Part of a small language model's weights: 761M tokens.
Each number is 128 + 32 x the weight over its row's rms, rounded and kept within 0 to 255. Layers, rows and columns count from 0. The size above them is the row's rms in percent of the matrix's.

# layer 8 MLP up, 6144x1024, rms 0.0619, rows 4296-4308, columns 896-1023
size [100  95 101 100  97  92 107 104  97  98 101 108 105]
[[123  90 120 127 127 164 155 108  50 139 160 155 156 113 136 123 121  65 116 141  99  99 110 120 149  97 141  70 141  69 170 125  94 169  77 109 104 200 157  86 146  84  53 155 144 193 142  92 158 157 141 117  67 137 196 140 126  72  82 154 105 160 149 153  80 107  78 126 129 136 163 148 142 131  84 158 102  91  96 136 150 129  74 135 108 130 140 135 142 131  96 130   0 174  77  86 137 129 112 113 123 157 142 151  53 157 172 114 161 161 100  96 147 161 160 155 134 138 110 165 115 125 143 131 113 143 185 161]
 [ 83 109  69 185  99 157 163 162 104 199 169 157 120 169 128 125 126 145 232 160 122 140 124 122 141 170 137 167  77  59 129 145  96 120 108 168 214  85 117 116 140  79 127 152 119 103 172  89  77 157 119 133 127 116 133 132 141 152  90 153 102 140  62  85 141  93  85 148 169 135 122 186 167 110  94 100 132 102 141 194 212 134  57 152 136 121 112 150 117  38 189 115 155 147  73  79 164 164 136 136 114 130 178 138 117 114 143 107 105 132 110 183 141 188 179 117 100 125  96 103 136 131 138 111 100 180 118 191]
 [132 113  69 124  97 194 145 154  98 143 134 132 132 117  97 120 162 133 194  89 114 100 137 122 128  48  43  74 147  99 178 142 129 155  83  92 174  83 154 111  90 161  84 150 149 146 102 107 154 142  92 105  75 128 170 120  54 127 164 103 142 124 117  71 131  96  85 151 143  39 113  82 115 144  50 164  89 144 144  98 125 107 121  98 109 128 121 153  83 155 150 130 185 137 125  52  92 121 176 183 121  93 152 188  76 137 122 172 162 108  72 117 138  75 147  57 100 105 105 150  44 150 121  76  80 127 107 172]
 [ 85 155 116 123 131 143 145 107 121 141 119 110 123 139 113 135 134 141 131  84 146 122 166 110  93 166 161 161 137 135 138 130 107 146 111 133 141 106 127 215  51 114 101 120 109 133 137 194 181 113 127 136 129 128 139 130 164 141 160 156 163  75  99 161 115 103 180  87  77  82 136 145  78 179 159  90  92  79 125 121 157 112 125 137 128 110  93 106 150  96 157 123 134 175 118 102  98  70 120 173  90 154 108 163 122 152 147  87 108 192 122 114  96 130 154 131 114  89 140  76 146 152 107 128 215 141 165 135]
 [105 120 109 102 148 157 143 109 130 134 140 149 148 160 133 118  90 154  58 113 110  92  87 150  89  87  94 148 138 147  83  54 108 212 150 172 167 136 106 144 122 130 168 166 135 135 168 163 130 108 159 155 140  77 168 154 152 124 119 112 115 143  48 155 144 128  79 110  96  93 140 141 132 142 103 184  79 174 129 141 107 123 145 132 101 113 117 115 128  91 116 160  76 126 169 120 131 164 103 146 108 134 103 166  55 154 121 154 152 124 109 133 124  98 100 197  72 172  95 159  78 112 125 121  95 136 140 123]
 [127 133 183  99 140 133 244  77 137 157 109 166 110  51 151 139 139 133 129 139 121  98 116 122  95 121 149 128 152 103 138 132 143  70 167 150 121  85  82  94 112 120  91 172 123 111  93 136 139 131 169 124 164 143 120 155  87 165 112 145 135 128 112 117 163 155 171 175  57 198 149 139 124 107 148 168 134 161 121 124 134 112 202 143 127 116 105 152 133 126 108 144 105 180 140 104 167  89 172 139 124  70 179 112 167 180 125  95 123 109 130 119 135  97 172 105 133 101 150 134 126 162 134 103 164 162 156 134]
 [108 108 116 168  77 120 156 130 135 146 142 143 176 136 125 127 157 153  95  76  91 117 121 181 127  83 105 132  94 152 118 148 141 183 181  73 101 140 105  82 172  50 119 106 136 170 143 127 120 145  71 111  73 195 141 163 124 181 118 130 121 111  99 105 106 115 138 118  88  84  89 124  91 169 177 104 103 104 111  57 123  74 133 186  90 125 133 117  95 109 111 120 158 111 179 112  98 121 146  82  92 119 120 120 133 154 103 176 128 142 145 117 124 130 127 110 110 118 128 133 163 104 104 129 126 111 105 126]
 [137 121 182 116 167 132 154 174 162  93 182 132 203 153 123 107 140 148 137  93 191 154 158 136 153 142 106  99 139 131  97  72 120  98 132 181  97 100 144 196 154 142 156 166 111 137 109 134 121  51 143 126 213 154 201 103 139 119 155 160 188 175 124 137 177 204 139 113 110 152 143 119 143 203 152 115  97 145 110 154 111 154 125 138 110 143 134  50 133  68  80 171 135 117  98  72 100 172 169  80 176 111  95 151 114 198  86 145  89 172  92 129 244 155 130  88  72 122 129 143 162 122 136 167 159 119  52 113]
 [ 55 102  64  94  88  60 124 112 151 140  78 160 194  97 139 144 154 149 129  86  98 174 151 178  87 119 136 107 148 116  54 133 137 211 114 106 127  99 138 141 133 153  67  89 146 113  73 183 181 159  95 157 183 114 142 173 139 142 142  92  94  91 136 128 114  88  84 137  97 154 211  98 171 139  79  60  98 132 158  83 190 139 144 211 123 129 114  91 116 105 106 131  90 210 180  93 142  84 124 101 138  99 146 139 129 105 140 133 148 114 122 124 130  82  95 137 122 117 147 126 129 148 124 164 114 165 165 152]
 [155 146 111 217 111 111  57 215 132  62 184 117  35 103 149  95  47 166 100 148 124  39 172 107  93  91 114 165 120 171  97 137 164 128 152 108 142 143 154 136  97 113 105  82  96 145 111 116 155 204 167 135  75 132 120 149 128 113  89 122 192  50 115 144 199 113 142 154  52 106 111 147 138 155 102 170 143 123 134 129 158  76  94 152 177 155 157 154 105 192 138 111 151 115 100 108 109 131  92  85 157 117 103 119 134 142 140 112 187 155 114 157 125 119 119 152 139 108 108 123 130 182 131 101 171 135 138 134]
 [126 128  92 108  78 140 172 180 116 163 152  97 152 140 130 187 158 152 122  92 130 105 131  68 108 102 114 107 197 155 118  97 125 117 111 154 161 116  57 100 120 129 187 115 110 108 131 147 109  90 142 139  91 168 144 175 122 118  82 122 153 177 110 110  89 102 107 167 152 194 135  74 198 129 121 119 201 159 150 152 133 147 169 116 128 120 137  90 122 146 100 112 102  79 138  80 182 123 125  92 155 132 118 147 133 178 198 123 140 122 156 115 136 198  68 139  48 111 140 118  85 142 154 100 159 133  92 104]
 [153  79 119  99 124 109  58 145 102  74 123  79 139 170 165 110 193 111 132 158 161 222 123  59 146 131 154 139 135 127 133 159  84 150 143  85 124 131 145  60 115 152 127 142 176 149  99 150 142 173 140 117 149  57 120 160 130  77 132 127 135 128 173 115 124  88 113  73 140 152 159 112 106 113 179 160  98  82 150 136 111 149 128 100 127 147 104  81 123 114  35 191 114 116 134  75  99 208 177 198 106 141 120 129 106 121 138 146 146 145 115 162 134 124 128 127 121 121 208  86 168  93 138 154 125 134 125 133]
 [ 88 119 127 126 120 178  53 157 144 120 135 157 169 102 135 132 197 184 103 124 183 136 143  78 133  59  95 126 118 122 165  90 124 117 112 120 110  95 159 119 143 175 118  93 116 134 137 120 119 127 183 120 122 160 107  84 114 190 116 103 177 114 123 103 166 129  91  99 116 118 118 143 103 134 114 188 168 140 133 123 160 143  81 106 125 128 145 150 112 132 111 158 149 193  98  90 109 121 142  97 132 137 164 162 132 161 171 162 155 124 112 153 128 147 117 136 167 114 114  68  83 121  87 132 178  78 122 128]]
# layer 8 MLP down (transposed), 6144x1024, rms 0.0618, rows 4296-4307, columns 896-1023
size [101  98 105  91 100  98 109 106 100  97 100  98]
[[113 157   0 152 174 166 123 141  86  87  93  93 139 129 111 206 144 101 189 115 132 198 111 114 117 146 130 153  97 128 198 163 138 190  47  73 182  95  97 157 213 122 114  35 154 149 106 117  99 146 116 173  91 131  94 192 173 123 145 105 120 100 113 184  76 151  92 120  92 123 111 105  96  98 130 146  95 201 133 171 172 124 173 132 163 145 137 159 122 104 119 129 149 116 152  75 113  90  79 132 122 112 200 149  88 136 152 146 167 120 149 148  97 187  98 107  94 125 151  84 139 139 142 113  99 121 125 129]
 [101 145 148  98  98  93 113  81 111 146 145 141 103 166 119 124 103 127 137 109 141  86 106 126  74 101 105 135  33 112 105  44  86  68 169 122 132 130 162 124 119 125 114 177  82  98 176 131  96  53  89 131 160 109 113 128 152 125 113 138 165 129 156 151 113 159 123 130 157 149 175 130 114 160 149 139  77  87 126  84 198 113 139 130 115 128 115 134  99 139 173 204 202  85 139 130 112 128 111  94 143 145 122 141 166  89 147 126 150  94 131 136 148  53 155  95 158 158  97 138 123 137 103 127 169 155 101 125]
 [ 93  96  76 133 115 119  90  40  67  60  52  92 143 151 116 141  77 101 124 115 119 170 134 119 149 133 118 118 172 110 138  85 179 102  99 145 152 101 184 134  83 119 122 123 158 114 149 140 125 180 160  38 165  67 128 168 160 132 132 190 104 145 128 113 165 136  85 126 180 141 127 119  61 133 138 127  98 129 160  83 132 107 106 107 123 130 174 125 108 150 115 146 121  87 124 115 154 105  84 153 152 108 157 210  99 147 127 154 208  94  77 136 149 168 166 163 145 126 192  63  95 131 127  47 120 127 140 112]
 [ 96 156  93 151 103 167 142 153 103 112 109 148 137  68 114 181  75 146  88  83 129 130 194 119  77 150  92 106  77 174 165 163 104 100 149 127  85 108  89 152 192 165 134 100 110 108  89 133 104 115 125 162  90 153 128 124 152 155 115 121  97  97 113 133 155 142 160 129 125  51 111  44 148  97 172 132 147 138 100  88 137 125 156 125  73 155 115  79 146 148 103 151  94 131 126 118 129  75 131 105 118  84 158  87 101 129 193  66 180 144 168 161 149 162  92  60 179 123 161  94 149 159 134  69 146 145 121 141]
 [104 110 119 112 184 136 137  89 122 127 173  82  91 102  72 128  91 214 195 234  76 131 112 135 139 136  80 109 126 108 157 139  82  94 102 141  97 113  79 112 102  70 140 125 175 149 123 121  79 119  85 149 175  92 105 107 162 128 162 109 109 146  88  88 127 111  92  82 117  52 121  55 100 122  88 108  88 131 133 161 128 152 110 118 158  90 122 190 167 140  91 119  69 122 142 137 150 119  55 119 140 120  72 168 153 161  94 126 114 110 102 130  77 130 148 141 104 135 134 156 108 131 106 137 105 120 111  98]
 [127 144 165 179 120 175  22 165 150 164 156 138  82 203 110 139 146 132 124  78  73 131 123  79 117 134 127 135  90 133 116 129 109 129 191 108 181  87 151 119 108 118 108  90 171 103 130 105 134 219 162 111 166 113 152 142  72 102  74  79 100  60 123 126 147 109  77 116 101 118 102  99 151 151  96 138  83 147  92 163 123 135 129 118 131 155 141 146 110 154 116 101  93  69 138 159  66 159 131 108  93 115 101 129  88 123  76 138 116 130 151 125 151 109 194 151 113 136 116 128 162 186 110  74  51  95  71 103]
 [117 125 126 133 131 119 124 116 142  75 110  50  76 122 116  86 178 134 135  83 108 128 125 149 110 144 113 119 107 132  94 146  81 135 139 143  77 117 127 170 193 128 122 142  99  90 165 112  84  87 117 115  74 162 171 150 104 117 176 111 105 139 118 122 122  88 111 113 133  95 107  86 110 168 150 102 118 148 124 103 119 108  71 126 115 101 130 145  95 134 121 157  28 110 160 139 159  82 113 123 106  62 161 126 107  74 125 148 140  93 145 163 105 128 127  64 122  94 119 148 123 146 117 121 106  89 123 137]
 [137 129 103 183 162 137 191 112  89  99 213 115 209  66  95  92 111 129 139 137 129 131 148 108 137 130 123  99 125 113 147 120 130  78 140 116 129 176 139 218 100 110 153 125 172 130 188 123 161 125  73 112 101 158 186 146 123 180 116 104 112 117 108 124 112 194  90 147 130 131 206 134  76 162 109 156 181  85 145 152 127 192 127  74 200 145 133 103 110 129 111 115 109 139 143 166 168 140 100 159 199 124 138  78 119 113 200 113 123 168 105  92 109 108 155 177  93  68 172 120  97 164  88 129  98  90 134 120]
 [184 116 121  55  97 117  85 155 169 135 165 140 129 121  97  92 125 146 160 137  61 186  24 176 173 141 120  97 123 170  96 121 122 119 153  92 171 105 109 111 147  98 133 107 109 129 103 115 160  67  58  96 147 129 135 120 135 192  80 138  92 199 117 103 124 114 150 149  90 120 140 222 125 147 171 108  98 161 136 190 135 170 154 160 103  86 132 153 134 146  89 130  34 151  86 139 128  81 101 122 150 161 202 138 135  90 104 120 193 154  81 105 160  97 111 159 188 129  76 155 200 188 189 103 122 156  94 153]
 [122 145 176  95 142 117  70 174  61 145 111  92 139 106 176  49 129 154  80  95 139 178  58 142  38 147 125 161 124  84 109 122 140 112  75 127 119 143 139 119 142 126  74 118 154 176 100  66 133 130 145 107 171 157 119 129  99 135 123 121 121 151 119 106 104  88 144 146 153 127 170 118 143 101 148 155 136 140 145 132  43 137 150 172 106  84  85 132 203 126  90  62 170 156 119  97 110  93  85 156 162 111 190  94  89 114  68  69 114 151 107 170  98  78  76  97 132 186 124 176 127 167 128  86 173 119 118 147]
 [106 108 124 121 144  65 143 105 132 149 102 124 115  71  59  99 121 111 104 137  40  99 122 101 155 159 131 103  98  80 175  69  95 121 136 174 126 132 172 167 175 175 110 122 112  70  98 136  62 101 103 110  88  92  86  96 165 177 134 114 109 101 136 121 110 171 163 160 108 111 136 117 146 163  73 145 104  80  97  94  98 110 114 123 170 100 133 139 123 140  94 116 131 108 121 143 137 193  98 130 154 133 132 161  79  74  74 133  81 146 171 121 139  92 103 151  80 118 143 135 142 176 177 127 114 134 139 151]
 [175 205 151  68 162  96 137 165 143 181 133  44 108 150 109 159 168 132 106 159 168 169 123 194 134  78 135 139  66 104  61  87 160 138 157 194 108 153 105 122 151  89 141 148 159 155 155 146 161 121  74 144 141 120  98  52 115  89 101  58 167 153 121 203  89 104  72 123  55 167 174  95 110  64 201  95 148 141 157 145 134 156 104 128 154 130 116 165 157 149 155 177  83 116 160  91 159  98 153 140  51 174 154  95 123 155  42 136 118 115 122 174 124 155 151 214 147  92 221 107 144  43 145 133 157 113 130 138]]